python train.py --num_hidden_layers=15 --hidden_size=128 --num_attention_heads=2 --num_key_value_heads=2 --head_dim=64 --intermediate_size=320 --vocab_size=32000 --hidden_act="squared_reglu" --norm="rmsnorm" --norm_place="pre" --norm_eps=1e-06 --positions="rope" --rope_theta=1020.0 --rope_fraction=0.5 --qk_norm=true --attn_scale=0.215 --bias="none" --tie_word_embeddings=false --parallel_block=false --extras=["some layers without attention", "local attention windows", "shifted keys", "gated attention", "attention sinks", "value embeddings", "hashed n-gram embeddings", "an embedding shortcut", "learned residual scales", "skips across layers", "capped logits"] --init="trunc" --init_std_qkv=0.0317 --init_std_o=0.0317 --init_std_up=0.0317 --init_std_down=0.0 --optimizer="muon_variant" --learning_rate=0.0066 --lr_mult_o=1.5 --lr_mult_down=2.0 --beta1=0.93 --lr_head=0.00766 --warmup_steps=23 --schedule="wsd" --decay_fraction=0.808 --decay_shape="linear" --final_lr_fraction=0.0 --batch_tokens=[8192, 16384, 24576] --max_seq_len=2048 --doc_mask=true --train_tokens=204700000 --max_steps=13348 --dataset="wikipedia_en"
Each number is 128 + 32 x the weight over its row's rms, rounded and kept within 0 to 255. Layers, rows and columns count from 0. Numbers have three digits each. The size before them is the row's rms in percent of the matrix's.

# down: layer 10 MLP down (transposed), 320x128, rms 0.144, rows 96-130, columns 0-127
# gate: layer 10 MLP gate, 320x128, rms 0.164, rows 97-131, columns 0-127
# up: layer 10 MLP up, 320x128, rms 0.182, rows 97-131, columns 0-127
down96 101:085124136082120114130173165109130136138088104125161163107117145096153107169153139094119062200178143148170119093153113108156133127154142140107133087142181167166111126117136034111164115140135125159155128066178101111140125091108127116133174149123155056076075186128104133123153183116131105069118169106134202092137103140128110139176120074205114107154222133142131148145090154122121119095152
gate97 118:148159115157100107111145110069120125143107131122097106147088145168102056159109159126115128068086118116150198097111108112120104135112131095121148152161146125107146164122125073147127054141189083150091100157157099110145095121129088151144173147155081157143172162020143140098112122092115141085112089139116202086124168169135164141104104134102169098184155157136150102108049169103133182119082
up97 120:099128106118161116102168103163136134161112156127066118161110162124120088065168157126114137092148125163153158093109164118173108091041046160099129145116078146138129083158099173143114140078083106065158118084104157107121131140144113115190121106089147163178082099141139131095123143128134112141124127110168142155165131111162050145082114196153134166110156067159085158091145103158127085087064
down97 101:136182172150134119124167140078141104086125155100144144128058120161123107124052157143131123114099108115181135169145137132088129121143118192111124127143122082094078143084091120167093184153139036117142078141045084101103120105151135100128129106139092145086159117122123122138107129096185056187065154068142121085095159121082092119130175126137084107130116130144114152159048128170109102123134
gate98 102:069137168186130104122115145066116093141093119132122101137089124148114115128161162155139130053137163123132175121148097118130033062118095127144136148123111069134117123159178161108084146062089125146141163152101112117155190145076122123142147127097125099123126171145186084148180125102138117133128186124027114099174138107203122176093127111098080119178116105131158086146098117168098122130101
up98 102:146067143060070055120143087159147090183118114134096187145124152135113111167114091158119149151114143129106166114124149159133190171093117170140140096126123137120134196154064091072131096151155131109135168112112104124074081129148116177074133108118126152155100145144104170134096187087134098125149109100152096046084118131060136117171136178085171123177141126128066168151145134111123136173096
down98 125:203122154099150147077100114120135117054144147103151122131110059118117034140068126144114156112128141089146120115068116097159128096142146114124162079147092164143125137100102152101102123130131089125141106088135166092180080114163150191133129180099092075171121127098103180081077105139121104172082098114153147108146092142079133159155122107154156136143059133101145155144171161198138196148149
gate99 113:146159081184136103150073089102158157118111146159183160105098148127119154126115145131148207166103061158118102106114143131161169129146161105149105089087162140123155135147146107089141112206160116136167112140111145121138113138132156122127062123129145120093192136119125127166137146096131187171163130154082147135167144079109144096081127116015156159022148130133163169124167118081115132149080
up99 103:128117088080147143106118101143201105138111129084170154115130084136130140173152093116114165077126076200112135112101129132075178176105102136074120100156159137131117072100137116116115135147156113126126110075140138064146110098121154095094125064085161134138155133105166163105069171110122137171123213109063135102181150128137132073106139200190132178127122094137117134093160116119099081180084
down99 106:142166122147144179142157132100098171158118133156144152099109101145089142166167031180135168094095071153102153137092122150180180082186091142181088083109108147123191154160128152141118147138093102137154129086153143145122103099112135089113051052135144118060130154076109108106115127123130173120172135117126126126167178113082109082108105143095105178076115075145135134151158144070139096135107
gate100 114:152138135166170153135136171082095078106104170136061127101130101153151152127075077176106104070142150123129115115150117120167165154119114126161107088112179207131109114190142101109119098117078185156096119194125118094163088126126103139133129114103048097135180135102138137132107158184097130097145131071103131125143108126160126201106163107175143103087092121160074135148182081150098166112063
up100 102:122129183103195168167139167155140113147114146110135126156149193106152123098133127174107121094135131120160181164165121145144161208087121082188137148146109164072183178121162129128126094121065131124120136136123142081164093152196118112147209119141099145120142136105121143047122141107049131106167165081127086141107122140135122121132140124107167051185081155133105130144151161129094145062106
down100 129:145123145142112138093138148126087150158157129080102176088163124102163098121110127192152201112165127151095111127180097090196112115146111099137157134139135107095131114175093125103088117083102115096103104209180093083146085137134133135128153040098151124112094169141153127155093044125072095149165138153067160166142121171147098166194147090147142092064083127137146133178156107142137132145137
gate101 100:143112114144157122183186156144122151129119171118176112139088048147115094129087177121219132128108142149124151127115101172133102197115090133091190074114119135113124142096139159121067125121103044108102167111184138104146170112164143154037144144155085158122143116141136121105141111114180106131171147183081181093159122134122182115131092074132151110110131190101140138135091138151148168082115
up101 113:113140104131080098138191075080106146093143142098075150170161093170135128042089094161128110063183143144079122151115164084112123170158205084134120157140110070120120117148118122123094118131108098139115146097112076119140094120151058125151134079109170150111172108074167076093158136134118172156111154141126138075104112173125152131108107195147128102200138135108085101121136143156119129145054
down101 089:073111184142077115135187162146127159142098095113103142127121095108164138103076157173179103108110172117086133130086152113125171142099185071133197094084086142140159165152149147098124117078140129128160161136149127154081098130122181197078092113058147080126160148100148140132149071107121088123119151111170200166173156064157100108147129107163148132103107137115107201113153167126168143113126
gate102 107:192096153051152185131155136106083159179150117131108110121085050137163147148086087152099143053144128159065127133125136109129090110152143135119102093071131093132186162115167109111140152109119126124135107124113166132139132118159103135139189093135099183121093187137085066113116157106114129124159191086134067121188075095136152131147150112156149143092079157154158160158090181167108122170162
up102 104:098147157196127087107128134105188166108144109125142095143160155130081126159114175062147160169175178070137137142095101074134153123156147080132152154163108171118113085089101107118120177165141078114084155128108110097142098166086144136128098157148180110065141148148160182112061103124173157161147093170189128132128123153081117082096134143074111116093124097118130179113139131044142079111093
down102 101:088192126180106174136093089103114127138107129138060130172128099089095154108108131145106156046103117155127113169123111092085130112152161167159165123151141132135114182088117130088139155132099147103098126116168165102103123129119135121186061215141154106131141127119157181093108153155144123076149175130131164129150172061140094088110162104056165132163108166065094119167157117110178158116065
gate103 113:128165163075120165163062081136157132120152118123109127084154134109146145142129122129136130164125147127147089167143086144097107112110094135165168081106115104132164116118144144114102075179181113088127101152112120147196098132122125200153128154160114156061121044131145096081100137136129084128129080163131122186137155141169074103102071149110050128136174145163218153133117180116172150064156
up103 091:115123146080175126133089128102118113125166136090114111071171126146149095165133144174101134102096161115159138111162095140116105121112096148118182141112107127166124114120184098106105120146160116115092113140060149166190160149121134174152145139109068150070160037137111148078143107079128070159127111219171116175117144135152104131121084190136072123125138189186178133101088163122150149182177
down103 118:178180148114152140127113089110174133144117118089110149120112135071070144141114164095108146208134124114125074158107189205092130143085101087151125097132121104091110074089144099084146136145166096095122154127108144170143197144108141127166120152117179113144062063153123102139135125156109134125158109128130156137085103146132174118154089138147162130045224085106156129139183175127149069119121
gate104 095:115125119096104116117108105106126146159108131143123127082127131163170153080127109140151186127132116141126093137127078128158182095149112132113184106066169084144135105129142162153101124146180113163043115091143170149105144143130092114205139186111144150113132202160156174133097167131134189116091086109141190174163118145091072135055095127138110146133163199171211090099095106130109136163138
up104 076:105117124091097109154086110130148122143100122104117189080118140183162152100084113150182168153188156135169125113142115099159185116119115127132147120059183103159118137122113150139135136110180133086114120109163203120122156165146097095197106181154151141093121159163110171099148163134127181111118100109103202115159129113096070123044108141157113116160198177175199103093115082105128116137124
down104 125:140099154105092102124136124150090133093178135177124109089143157110146070116083159116088128155097119117142123127126068122183142138163135127097126083097138112101153099139163119104110115129141101182035169123225160167127149097177129111189120241096106148159080172094197148194135095127140111128142115133152092134122134105049118115164121151125117113138126186165125138132144118142123070117127
gate105 111:135192135125117166165093160087110132133094095088186170193133145121185102123093091104173127110131096175155163116152172110061054058135092135120130119108081128147106118156111119129102071173118180102183139128117160064156171113133115140114135156099105145139119129123159139103120188124113244121076128103138139125159141128104166195128093117095100125121124138129090171142124121139081153183113
up105 105:164129125160122117176124142144120171123142181102096131100150125124132097111116201113090148155107169141053111169131130100095134134151206120111187142117149155084125094112128126093158189125147052126158084157093202119094097198103074103122143150153081146062121115155145142154067106155113061071139167155154072137136127118064113097158122098051137095151159127128121092127110144141137131128130
down105 095:090115128183179067134142104143130130111118138098117114130118106131115141126115117161119151115142112158135144174174148092179161136098137171135141089077101120144076147104137152077104144146144168124181144138000131168121161144171131064118120173114100117097090079158141135118116110128085151140173107178134108102088142100161173103189136109192133130156189093140130134166090082169139139175084
gate106 096:075154117105112091160113145123184160140145149155122130127115170164104158200060121101175113138176090134155126080129186064079119106133150122094075125114147030169105105119144078113122133188116171089137164125144087078184138160129105099115098158128085135162145115090169139125104136139115107163145177155169156153119129134128127157111094095189149099161138118144177161086069161144187123162161
up106 128:156140179116120140118146123156139102083101090121117134142191165174100139108159147119158215102090117144154142193136123194133136193112107133099159150123047188109143138179106174126166099107133141119112116101143139105080164109141173075084082150168217149194101128124080131104100051115166161087114116122090135144095133136155127100145057150114130120140164132122139125167107143082109116165135
down106 099:133180065105126129166119133090171126160152134127132191138097193153138093138128163172112101139089108164174091143091187047088159125131088105108093077147117137156106102115182153122074174160095069144144093150132057138108077099138113118142155202177150137158166136054152141142114184122126139105089140120150102132156143150152139083073111130124130172153130149113134139077091123093155102112073
gate107 095:137069163094167189091118191179188151138148093127115124127112111082092121179135132129067139082111111152145127112156088127120138178110142123132154107179132183159088114143153157166120070164114110060111101141117187087077128129118189128182105131136108104123163084100150175132121185091124149117120065125166079096138134160159106171184150110111125144181151120128102083101138111136137151220133
up107 097:135133114116092146124079035050129064117109129138062151107128097121153148133084129079172155110172146096133070143137103167094145127136108124128116153131162096108132170103096162079121180097141104140121152137117053132093092146111126098050170103138136138176083130143104076129136124108175085122159168201135151122088095169068179102090069127131170102093109142123089168140133140141139143086141
down107 104:148109139149101164149220127125125193141133094098104146125114107125113133173126111183077114098137118126098090102154080108116140133141152089159075129068104082095110082167095125141154109183123153156133110101148165151141106086129104092059164128162171202149141082084130182068111116138096152147126128182106139071164117117116064096140129088161124056195106156131098176103122130142128179136144
gate108 108:160065101139122136135133120136145110116173146144191154198157098103100137188078111131108163095087110100079148104108072124163106101119087094149109124085130088114158070130152157117066123119124134126110124146161087122117158189175126114142162195112157173116154161176095146162091136116163159127113121105115067119108135147140122102137022127116131119177132161137117119152096141102022156070154
up108 107:177110160186096137084136088072058131140110129120069089091092151127157065116134151124113154097173141106152097132100095137090126193108135178078104167130135160156135096091122100106117126134130178126083121159102048136059156125078039133168117105088100142104129151048107175125169130128125098101118150086193140121139083091118151122098083136148124120101159132130136148130106097144166073116132
down108 119:120150115126151094121199113105160162100168125096125119136145083136131130000096130206122111138089104109103161111131149125043133141143133115115125121118166141140129148051142156108037168116107121144144113115083084096136118143134133142124144235129120162094183120120118114123131135111123117173147119129165095133134132089108135088126093123143122161132140114170104105126078115153091113153113
gate109 091:134170084118138148135115158169178111118105124143144166104152103088176156139112132130150165096161120075106203088086125062056096146108114118121129125162055162144149205094160154113164135123061121099088139088105151116168131160086138116102184189142109154097135159072146127134168191153069119138139117137163129129133172098094171138094113148085193180122081120099134176112160149151134132108154
up109 087:139157071148154147128097129213199105089129121151152182148159161067129166088134091111124178068096174110088155060114078112119091127106184156168098150114088132113140160108143136123108144128090136106083138094129161191126125128107174097145142147098089136099127125115193151155147176117097125135184129162075137189137162135064139111134139144092226147111104095122143141123140136101131094111171
down109 100:106159133138066127121137189111126088106173127166113163122088175142102113174125171125114099128126136151149112053133151106138146193137130178136164186094138077136074061170126084165112124104126150103125141127255117189112166149120105145174139136089116123129104125134104094141125118109131136133103136149123167115145051153120088105175114142145116138099153102202149119103108061153124110147136
gate110 086:133152091166159115137139154166160105125076071128170165146156133156117105092119126115142145165135104146129100156166097139159116189081104120110141118119136194158104064120075181123148093213142160059095170167127128150109177150097199077137153098104133090151138142102148152148133146108136196177114164135131105118134115144127152128112132119126156176071103136165150102151079096121177220128061
up110 084:147128161143152137136069127123118101107138110140177140098068091171147120111136111151124100157118064135175107094141136191114062116078115099121105124111162086089180111175153126145137140154086072186165051102147132110165146109140126105162135108169095138144172103163145093078107097111198094139136151125143113095195123154166053142178101105179098142151155113150092107222108140109103128109107
down110 084:122136115147159159046193141152129118104122107025104123117130150127119180116086181117158086103150158135128159108151187185147114156159111190178146122102157079074126097110113111140190132182118084147088154160121100109164149146146149142100133140170118134089145136169119144158132189150168157067113155140116180137184188052137173097148108143119096106120136138109135156108143164130140164180110
gate111 088:117122085081154082152116149133124120130158162149083114120075206147160168090126123126124136133113183093138114136150114161151084086105072118158120126095070160169146086134109141170092150179188115138095079089099121097094145153158127122134068155088131122145103086062126118116094198092131142163083127156134120111171075085123112148111169098143111173103184157169115187082157123059142129136068
up111 071:089119115076160114134108159163142140128095135130116082107060217186136163067134120147110144115092178131134146135158083163155101109045064127156113130150086146138133115118111127183114172163123121105114138123154137148116117176147102125141071119095151163128093082063153133130138164120143128137112091119127084121165092142117054167160162134125119134116180137175091180047137117058171127108070
down111 091:099167121124154081127167143157124169098186139136088142132080159141104105056112176099104133208109165135170104100145105173140118092146056141165102128101131180130155143092103148109106155116142099115146121065109095115137160112129118126114166109128154145113063142141102104099144143172135106136089115126182113099152070200051178143141109164178117170130132160136144199109169101046124103092109
gate112 092:091125083167137120153209106090173096128057174115082103108115130153143150106155177172142106095131079141132163140147148114095188159164087148136128109164165127104146143137097162133088085165125165098138146146118169142162111137212152122110168129183160124119137109072096122157107175108068165093132155095153148187073125130171192155156106139132101161168163138084180158149164109088117137077118
up112 077:116117161135117160126100156125120190189109101119164128127160098094109105207131102121128209177133107142120112106077147161133048067097180143148124156083092137129106137171182089122172153106137117144131141137103068070094176132103056113142111171094121134137106154171141158082154115142207150107172114103130130094128140142078113169160136121104146112107127054152122121144104135138129121189058
down112 090:168122136109134142142173103139105155156152169148096129125143116138136117098081099114154148100095111163167155077122126102117138122103095145112153114069137131152153131193071186109096139203117090137157142090134095142093086171104116094078126128092171111146122075156156180112045078147169066131113128124103090131124110118184101116067126155107140152063126097165174141136201082100116155191066
gate113 102:168119040120074111128101116149181113102130080157139140151087137194140152160081123162124140070126114188094150128177066163060146154107070094090088157088094087066136118094146127158170132207105105163147108085148115098139106129106112140114121112064065101075135207056130150166122120134138163150135137107104115105164145133099161102132146123112135132118126097154144118166089107113115129108142
up113 088:090143136115130165151149148117112139182141128087096130124096163066150125076188098124119107143127131114168094100048211089180161116124148165142173092115169146202102185162089105070161129122140099128118116154171129162104137124167108093158115153165154185133087058104160099129097067100091123076111173144138146137087164137127123122133144116114099130145174115069087067114159128127130113175091
down113 102:103170168136144140091133097097137109168146081141108096099126081122131081250155113196112138119091111201129137134146133090124168136128176105152157093143131129140154141109134161076092146101153103146129110121140109177105151130093083117113075197113096154120136119107109168144131078190094147153167164137141110100145178133137156076186143125146153102056082113145119058134102111097116136190083
gate114 111:185094138101122139097082158101198092200129154178098117126189102138135064127106133166157123118148144133137158139154118135110090118090090185170191167088134126132161122115155146167127129107122094153126038149155128167081098146117100089106174154116145145173140145098180163107103139131111149121141135148002117064100113189102120081135122123137130134106141095128099118199104158135130116143112
up114 120:149067159150141105064162134091146085134152122125109131148087145161159156103111114122163078140142096165190097139124123128135148135146119133126067191105079051102118079137160112194133139129118145139167108048143084190057066169149136121146116120131107126115151097168126128129168140166185107130119057118116136157130063160201109112093128140147091159090173108109124154126150076178160109134124
down114 106:162127165065112148099117143094156168125152157031124158160113112126090143105142155150120157106088113088155146113161063165132135153116096158133140145154129086120073186166132188122079156077106132122118159114031099126164087118136075114145153107103148194128076150082122117150106082157140107204103102126158123154115163076127123140107113168092161176141168121130182168169099170121128144146107
gate115 102:126151136195140124110101117112097162101188149113149140160102114121119129147080111165083159081153109106123159114149117143126110089106175116116103077193126175145111189143099126122096177124112086166073118150129101109146174114088095076061141113051142154079113198130133137098138166108140149058093158096123188124146090109180134103088122076102123143105096151127140173158181129170098171191151
up115 109:108174188170171108164131124150130138146164129116173152097113106119163117133095139108116148113092113141096185132155138114108061129125175133095077078198086139106141087119123123173128172173101110081161104113116163079138191100118071121066118119057122112124154172174156116110110121133096145071097173106153134154156123118161112133079084119121100191106076105100151152148150092206175090160092
down115 094:114134104129077133115088114136104148122149106083091102076133131171097067085129134176186113114089146117154142127143141098117140147101096166077121110130076165182168155104150166168128121136169111129118156143125052098140196202100143108072112000166125137116103119095116117176183111112139148126083146156169148110140132157078150101153102102150128128159172143108164155084170117139099125080105
gate116 094:158070146145091164117140118154086082146095115138168146105117158132119155119088102125081173150102134096102188149152112168119090136150116155064101159150151129137129115116109157125130161134133127171056143190143168138113112110139123076126105113109086103126178133115138117108094150165156160062076096170071185154062167170158118145080124079124151095114103106098196115097060131146221158135094
up116 092:160098129120137164116142142131109115175105097117163182121124184151116164102098074112111173088103118116145188144147150178126093136157123151113123160154153140193123084138144163156147180167137134167071181170139162118062096110122090101149114133086082085067188174090140118100120139147176169092123096150107156179083193173154083151121119086109173138100102123095206125135077134133175117123111
down116 101:140153105145103076142153157142136146131071111186139119164173152125122174123180136165062146129130117121079110073113127114110065147151097085069086131139113163116110105136192116090155144124136121127169123168188100130146137084108167115106171015102134123140138124099129161127199186083110098154179124145116145134108153138096161162121143085059144086115087121147096105119137215130096134111159
gate117 115:115155100144161066163083193189129147071169065158156119143141116107094151126105148165142139074082087138119122139113118126114133165107148118036129125157136155112134139125144103111155105124109095127110160023140158137158146127145085092128100151121090126134142042080136095098208166116090107136080119154120110148182135144123056158121161129124079154122162162143133133158136081185096135126081
up117 111:066153128094149162105115141097094160157112067124134073183167117124158167121136160066154091136134133095186122129168169185202107127136118104165173141169208150137090097131144142148154171102125177129121158188152080126169152113186186126091094126112078126161133133119074126085117104167154131118197115128122089094073141130158130097148145098101118146144143145163106101154164103063143096134092
down117 111:122121142130128102089149060112093084129127140063123138127126163160169090085086133110128103092150106078131105092162128067179114133179130136120156144129115103121164100154141124206128169100119124097086141148064092182162174137119145178154109079111171153132127138179093196122089135101080152169159098112168111167066129165150191132145096134099111133089115099111192170143109171082137128192151
gate118 101:108162132080086133172079094150165129179036117133140125142096127191128089117115115174118099157068150087131136074117109165145111112103146116095130128182153171138123115138121121207186094143077191125088174115097181068142136145135082089094088138130145148116100117073131123099091157159111137169153110133143110100121118131121167136137107085097180144150064070080160118161139123161184135085138
up118 107:117144087127129074153112138123107119140118087119097116091155170116102108139124128093106109095146120088156117145135100140147148160115129148109159139103103164177163112090180171123145154137125076098056135121151130148176114071095138139161131198099160054083053076116157090086087136141058131131129142108129120154172188166119106143055171118102150122162079124125154106093061157155162217159125
down118 105:164115144165153127155180155177104106141132101184138114183140181164148110096153155079125125121156176139146155129122183122164109067155136077153162092111065144167195134119096116139096044142159141170143093090165126105148123117159136112093127216125077160166101115140111100120164105113045159133120162117070106158122134168091150126120145140099158184129165109168102153101121101143167092175163
gate119 104:126100105135128207098139138139172097139207112159135099133117152130127156130093136157122127099079073155111169161151033195117105121136128143096153175111086094165139093164152178147137127142113127089128125073088151143160202113069096136165128165126094160128077119098141187130151165103100135155148097143161126096116165113080077156156136115080101102118103077099113110158135198089187104110127
up119 074:156164183133115071139117133126088154130048147111103139120136113113123121116174140110134153142157180094153088104110211067146155123129122110177102084119145142106152173085125080103115114114125129153128129166150108080091057156199171106124110098130166128107172135160114070135105098139147136096080149132092146151150086119192152091102102101179148162143178200165158139100130085173059167158138
down119 124:136162086123139080133175130072151067116111135155172131154112087139153102131164122137158129114132131106130086127086168052091111106147191133117081158131169122120074091156109155070148128137146139126136125166078145143121072072139141082123112143093075120118184099127089195100111107161112117110146129197130123149180090114242161140123156165112193153103149160114127129111127127205130135168136
gate120 095:114181171097132086114072184056124150101142115133160130088162128165133125140145141147164174097130137125124125138161103126109129172089152102101105115082091110149103144139122162155089104134082142134104122115151150109064186117123128109117132166179079138119084124212134133123154152161133123129076167070131103132116189097116172101102187146224062126137119116083158136155137169129218106182125
up120 098:143126148183152112095168086173177107110105148137079112071160120173154147160077153176136103163093123117141132143131143119104143062147109138104072101120158095118078128143120158160125123089154098114155100104157123132123091146128124111171097180165175135134126186085121089117074107100144152135170150073174148196142077173090022115140126110105181140126113144181108104111120050089145089118149
down120 113:170080135145087064125150155168156133126084115185162093128095106110156103115094084148126089138112131132159108184116126072145126120154177158072095105155150141102148174159154130087096091099134132151069073144118136050135096068139125088078134200169062152136152121093103144079133110136175175108139162198137110123174070112141100120122103159124155152137110192122153116129128111190098107157130
gate121 025:098168132108050091113116096145082116178120131140083163139109157119161124143115165134119098086114032129091166089152130099117178172105128142163115176169159138141143095132077135184232121125152116179099077098175134153082128109069121100110132150098109146158188111176140136101115142153138124179101090105125133143111123081118105111114155156101124105168105167064168078115120156181172148138131
up121 023:101135088141156211111144085162100149104129152096146108160112096107119127156138108106127159135164172142145141151097085151135120097173071137091105059094135160158156145197113159166134100125145147116114146146135103163149124170159119212202127146155107144087094165062123113151132125145129077117153180142155092155054073127078148175172146157121100148140127206141116082138157181138175168115121
down121 020:193136164154125125048100117112116177121145111203171108206145100141115120163098152162111137155117084169098111099149118168168087149134079088076079128109112126046139156164147119135114099155151076162116109153120113176141169144110176163153130165060157132178106150135112125129115078108098176137084065078122171051132108115143138081140101101122122112116156123155089151113092132150131175125117
gate122 082:162112119063173096140133134189108169149093120097141087140120096133146087138148199124184174099135128104096173170094110146164095146123108118138144139136113105125146108095202128085138135119089170114126071123116125121099110158168164161186103183149075161138160096110072192099113140112068133164107146109153131121210160119124147163178111128128201101111170153132103144096138135193160139057125
up122 144:104119134117181124144150122184134158131083126110182144138159125114125090163092124086094228107119162140119117128139133127137132110181111123149168151126123133141181083084130140078136149140111177104154064134142086129089101125138207120113123136135142170083152080093053109156152154141128135215124064142154085105150143131126073132135133044157145155072146145136124122101214095167123121078127
down122 121:176131037147098118106096119137105106151160113133109059120148147124102125118162109165123089142105127164155175176142180095086142147098154085138124144180160101150106158119102129139106155166137095137121160165155116153151147139086118101145093099090093105158145162231121191153108103208102099107051150106180118143101080181123137111126132167137164159105151140117084121147126116078194084082109
gate123 102:164118176115119119110116214175103141196097163159127102074102192130114113153105107149156177136158178143122082152128183177126052116143117144098116100120117157117110134165155081173122116174176106111135050079131139165133143173144123147137184128100092146060169096096144194112109184143156128106144114145104128146172134131128122105112178131164156085162131185153106133091103068140162133138102
up123 094:132114131099174171193180119109115163091136108141127143140151066140128130059172180086090089170101059145100172112135089089181127144168095125147186166167151131157140135119168117131163167103064141120141179183093099111131101118103188126106148172143104072139108147140125135160148071097101148164116112181087108111070140139168116146130134138079139105096069081105165136137187127115142096100164
down123 118:148158088169159118103167071096163135085106130116114055103146099123130157000148151153142096155142101095126076133070134137093137137077115122159183102105183141103137120142161145132098139133154177133107152151153125108111155091137113108139107230138116184162132083135089097081114142110131132140101128168178092156143061144114110097129143072170145077143141142095126141180125140087169110165133
gate124 095:080125119099133049091142163130198122164109140118180108099084094130115129120120145171086142110148113117094134125139133123086137077191123122070134091164113137137108162165225150154069087163136150164104099135155143103149146113084153124071111114072133153169085124152114132151162196107104115126090159073142119132113149037195127132136140138114109086154178149141205102092132115111112100112123
up124 105:136185170095176175155072141186113129109132071171112103132170176151069143161192106125129067147140148110134167147065150176104142100118129131195106145158175115153134109151118105129157151116096154133186161101103093136135184210126146173113185178137107140148104117140211167123078131147142189082149155105133140104119132197103130116136095123141124139125129115111086098124162125147131174088142
down124 093:150144141137137131133111132131112148079166119192123128121104137141105118152085186164125175160061114112106129093062120163087217159110068110105169136103127069166193128131116175103067180119082125168119130167040106163127085171134122150057095157127203174090085143145171122120116103102173103138125114098146136116119146160097106106128148122115106096101092094113116084110109127109119104166159
gate125 093:089091099141153122128141149149126076091153120128135174076055145143123092127130104148081106110110191152127251153122118084159134165145104079112141132082076145049146100170158145171178100126106119164088112143119147149113149080134111107144175120096149158142114150180160102096073125113087131095073135114110125132121144152151103112072129171127102130175148143100149107099126051124061128172106
up125 106:104161123152136090105122098129120119189075062126105097122156136143108170119121111065136061110116149137082122120185130131120099135080183180097064109149105120161190140134166135106148141141088117195141179157137080174111115183120151141200160162159093143100130171115145084089066124121164120129115176109180105167071139158123136102105104138171157132088089129105076115086063135129153141099102
down125 090:126147081095126105173094133128100167136093091085161111095078141101136160084153104149147095093098118170175152144126211070111178228130097144148140204109137138132159117097161151140065163128117104133146128131071090159106118075089120106145165203125151102157114149120121112174125108181088133115107137149107168137095135126087132169103136117122111141147205120149134104166142056087168090113119
gate126 102:094128072191123120071120161105151132141109105183112130113156165064127117116097140137170142085054134125127114156139149091115136095069123100135113147119092100127107085115118112124121122078170123132117139138118157090095157075167121168115117079136043166113175107103212129236131093130097119170153084172121143152144149108153156111155114130119157092118151139090120158161074174193140091102174
up126 096:141130190094183168184119139119127149082137161086149143155107095190105124181145127107106096162183129085120116048114090175088138156181136125154150086126156176145123181141134156118168143150063101120148102110150149189120108164092117097127141175136170101144077140152057154077142120172178114090197151063148103115106119149110098116111134122131125132085147134173099133077154078113149165114096
down126 110:099125101091131172117081118167176091161165160168121086132147166131120130121181064127167138187179085132091132085175147109137176153131137145151170106106109086149146139099106143063092126131085130127132111156125123130117116066152099138096175198160152128133166088104125051076082208129130144178108132123141094092124156114134059141125153094127154109127120076133165076109112053076149143141118
gate127 133:136128135133145121132169149070165151136150187157177119136063140120140117112120140169172115144106088199108048113129141147149138131098170133158077134097122125137162145118179139079109096149166161130179120150136164078156144120104068098091075102168152151119165057154119170151132137119157133129132160141103113144103171188179118102117136132056178127031147133129149154092123126054132110137064
up127 124:086100097181096075105088167073151162141106167084155141115079081108109096104150187106189141118120144093140144107063118140139090140073141114105150069165101111114114066108121209149145085114164092089188116072147100122138141100101139139105130118136119112112114097178154170102120139132188153172134101146107082150175090162093160139150118153134125095177106070121137096136207131150123082105134
down127 132:114086135132147126149112123118091148065150142158172136148139144143123164140140127156118112165090048148090117140177164117081166133135119149176137141090094144139183172107178101124079142163122197129130122144136155114140112124115137157090123047177168136137153145088083074162150138089106171113154154092119108098129203129150146114128066206049112143025167116123109141147165116133147138150092
gate128 112:121146133113134171083094134177172108133134166170137161153175088148189165096147123201146103105143152112142173159137144130129163070132153137115107104125100075127154097145129148183127152116205061134142135085108157125158174077116133129129153141121139126077230170101190073162078070114108156097130131097084147135174147138185129142154109129132129156164157131115101150154099134107113046122165
up128 102:101124203151142089137126108129156119136134143141172137111185128164151214107133149157154124147113147138129109104129139145098092112173085088138121056114118079135166139111111203155120144129148133123107104138142093165109146127138097176123163149156126120069118067082122073051139048072134072128158163096111126126159118168107131145115108131104118125111167143131051132187096229144109176137134
down128 096:119057099128193158146168067123048130112162157068075123144115131146109156129163128149117152091174213134136085140090137149129151111157125181077127069161135124168153112052130147112093085105114127145093116082121133070136096132113090086122121100082122099092090110081124103117124086155096092162179133116108172100143165121105146121105127098134091176140171138085091133107146181182088113127154
gate129 092:119091137193099129077121140156124137096186136146158097135138105116070146125118112121121175082198154189131144185078146143131137125127170132103143180122159155136122098100080114112111061112101074111164115144152099133162129105153095071141196184205134125197116140190169133140121115135149113068087162135132107110118180128140124061140145104155166126106169108154094126099148139066189127169125
up129 076:109129118183109149089091121135125145078180105164144081150106119096077147096104125154103188099202142170129157163093142159140138123127163111118135170099173139125117108094061115144117112111119076094149105102157088117171132114159097088103179178208119129167056143189153129105145131146160091050100159145176132077106163144163134090125091097173156127109137115122085170141144151091194118160135
down129 085:082129184092081116123105097155140147107113131143152166154119167140115156125102189055173099158073113166112158154088085111150141113128124152162139042155109147081094150120053108160206159169120179118149150158119136095167114173155165167143112155173124074142101118157155108141156145155157151093167180111129162144135102135175092081103090125165141145092107186143071164138143144126097105155083
gate130 113:121071083167173102094146107116167082130164148135216091135133093098132139133173138114200080145102161141118110095095124094132149191078110114139116074123130129116140147096148148117181128200159082118107102096140150120123125166157119098128138141181084094047153130121144203109131167103123120116142102146196092147116117150178119146201123117090116115175121101162109165146210136124144100172122
up130 114:154166147102136108150165131081138082060114101142124139160127138144077081063148175140060114066119154186150024147122171134191148107105153080131155127048108122121141143103160147163128152106174125153157122170149117124106169119109084120120131120097127161139095125083112081165125109115162171069104065096162101158119152121159091112180147131116197115095132109141168152161134103102159099137112
down130 099:124121107130161097137148146128159149100107159097115086101126174108149092066120143098141049144152125142115151179149128103121145127060169126118209087064158143093170122101170126116145085121159103067085164191196129125179118069132116160097095154166147112172103160101106115129144122173109170109113119129139191157145171144132109131117140090156191110149116195148156177170096106159173097169135
gate131 096:139127131103197134109117156098108091105115061207072152159106093106119121103125111139140152089117125150164098118145091108099178128103138141151050094158103090100120114181134099202142080085157149103123101199115077113101144142148143078166169082122104200145131062100197134113127137101180177107065105106129123122122080121179148157092165111170128129098121140107084154127129106148141102139151
up131 081:118124107167063113133116126209150150143159196078188100095109131118135141141136153109105104194133127118118162154112129159171086140124118119098188140091153159151129130087124153037114168207102094153166149076141149139152126124096098195072104179136135049127112183165076107122159118145074079163178153131126123152122160110094093125167078128099142133150142106163147113138121151116120157119099